Weights of a small transformer language model.
Size: 9 layers, 2 heads of 32 (1 for keys and values), 0.575M parameters.
Architecture: RMSNorm before each block, rotary positions, biases on query, key and value, untied embeddings, attention and MLP in parallel.
Training: a variant of Muon for these matrices, 101M tokens.
Each number is 128 + 32 x the weight over the matrix's rms, rounded and kept within 0 to 255. Layers, rows and columns count from 0.

# layer 6 attention value, 32x64, rms 0.133, rows 22-31, columns 0-63
[[167 125 177 140 183  88  97 114 115 205 170 146 210 110 156 145 124 114 157 123 172 111 100 192 148 105  71 143 175  85 115  83 176 111  82 179 106 114  79 113 138 137 139 135  86 141 160 126  89  55 154 140 151 103 133  78 129  92  58 192 169 189  89 138]
 [116 143 123 160 173 140 131  78 142  76 142 132 129 160  85 138 105 206 161  60 196 148 163 125 116 115 144  87 120 136 147 104 122 151 117 111 134 140 110 157 136 141 102 110 105 105  69 167  98 162 101 140 144 118 135 146 110  87  68 181 153 136 125 106]
 [ 85 152 146  69 188 124 103 125 106  96  88 164 141  79  58 141 109  80 129 135 203 166 113 102 143 134 119 135 156 150 160 144  65 167 136 101 149 131 119 101  68 116 123 124 168 134  66 161 134 133  42 139 158  76  36  90 108 116 146 122 142 103  84 127]
 [125 148 102 142 101  98 176 121 141 102 174 116 143  98 136  85 168 136 130 167 167 140 143 173 157 141 113 164 133 151  76 171 120 100 130 111  89 117  77  75 102 137 179 146 112 147 116 136 154 118 107 139 188 143  94 173  80 101  77 148 136  70 180  96]
 [145  97 100 105  78 153 159 100  89 108 139 128 169  76 143  83 145 153 116  69 158 191 188 203 104 149  79  83 114 143 159 105 111  77 163 130 156  96 153 118 147 151 167  85  87 116 113 144 125 102 141 145 116 155 113 166 140 166 162 128 150  56 148 197]
 [ 94 132 137 132 154 129 145 123 162 167 151 164 128 113 177  63 111 130  82 128 196 143 166  94  70 149 147 124 145 114 158 118 203 169 115 122 132 109 128 162 110  96 205 147 141 147 106 146 143 135 156  85 148 135  83 107 156 138  76 171 140 148 143 164]
 [133 175 116 163 187 175 107 139 161 113  81  96 130 175 123 149 137 124 169 170 163 157 129 129 148 131 187 114 198 192 137  99 105 126  56 121 110 135 126  89 183 156 103  83 161 110 143  53 119 169 152 148 107 143  94 119 137 129 145 164 120 112 122 156]
 [155 121 196  84 181 144 153 116 155 124 102  68 165 148 115 130 155 147 109 123 106 129  91 145 132  82 144 166 150 119  75 124  89 112 136 121 178 173 102 210 135 139 140 134 126 106 102 104 123  81 177 156 143 146 115 126 121 120 128 117 154 138 143 144]
 [135 130 104 135 143 151 168 140  66 157  84 164 107 222 124 151  95 181  99 147 124 164 143 120  84  78 107  81 134 157 130 123 126  96  85 116 137  96  61 133 126 114 191 136 180 121 115 158 150 106 126 143 150 120  96 160 167 147 161 137 102  99  85 119]
 [106 158 142 123 174  70  99 162 151  71 161 153 101 126  96 103 140 161  97  70 130 157 130 153 119 131 164 155  83 189 188 122 157 114 107 159 121 143 112 116 117  87  87 165 119 165 147  89 200 101 152 137  83 120 171 110 178 132 194  99 151  67 159 115]]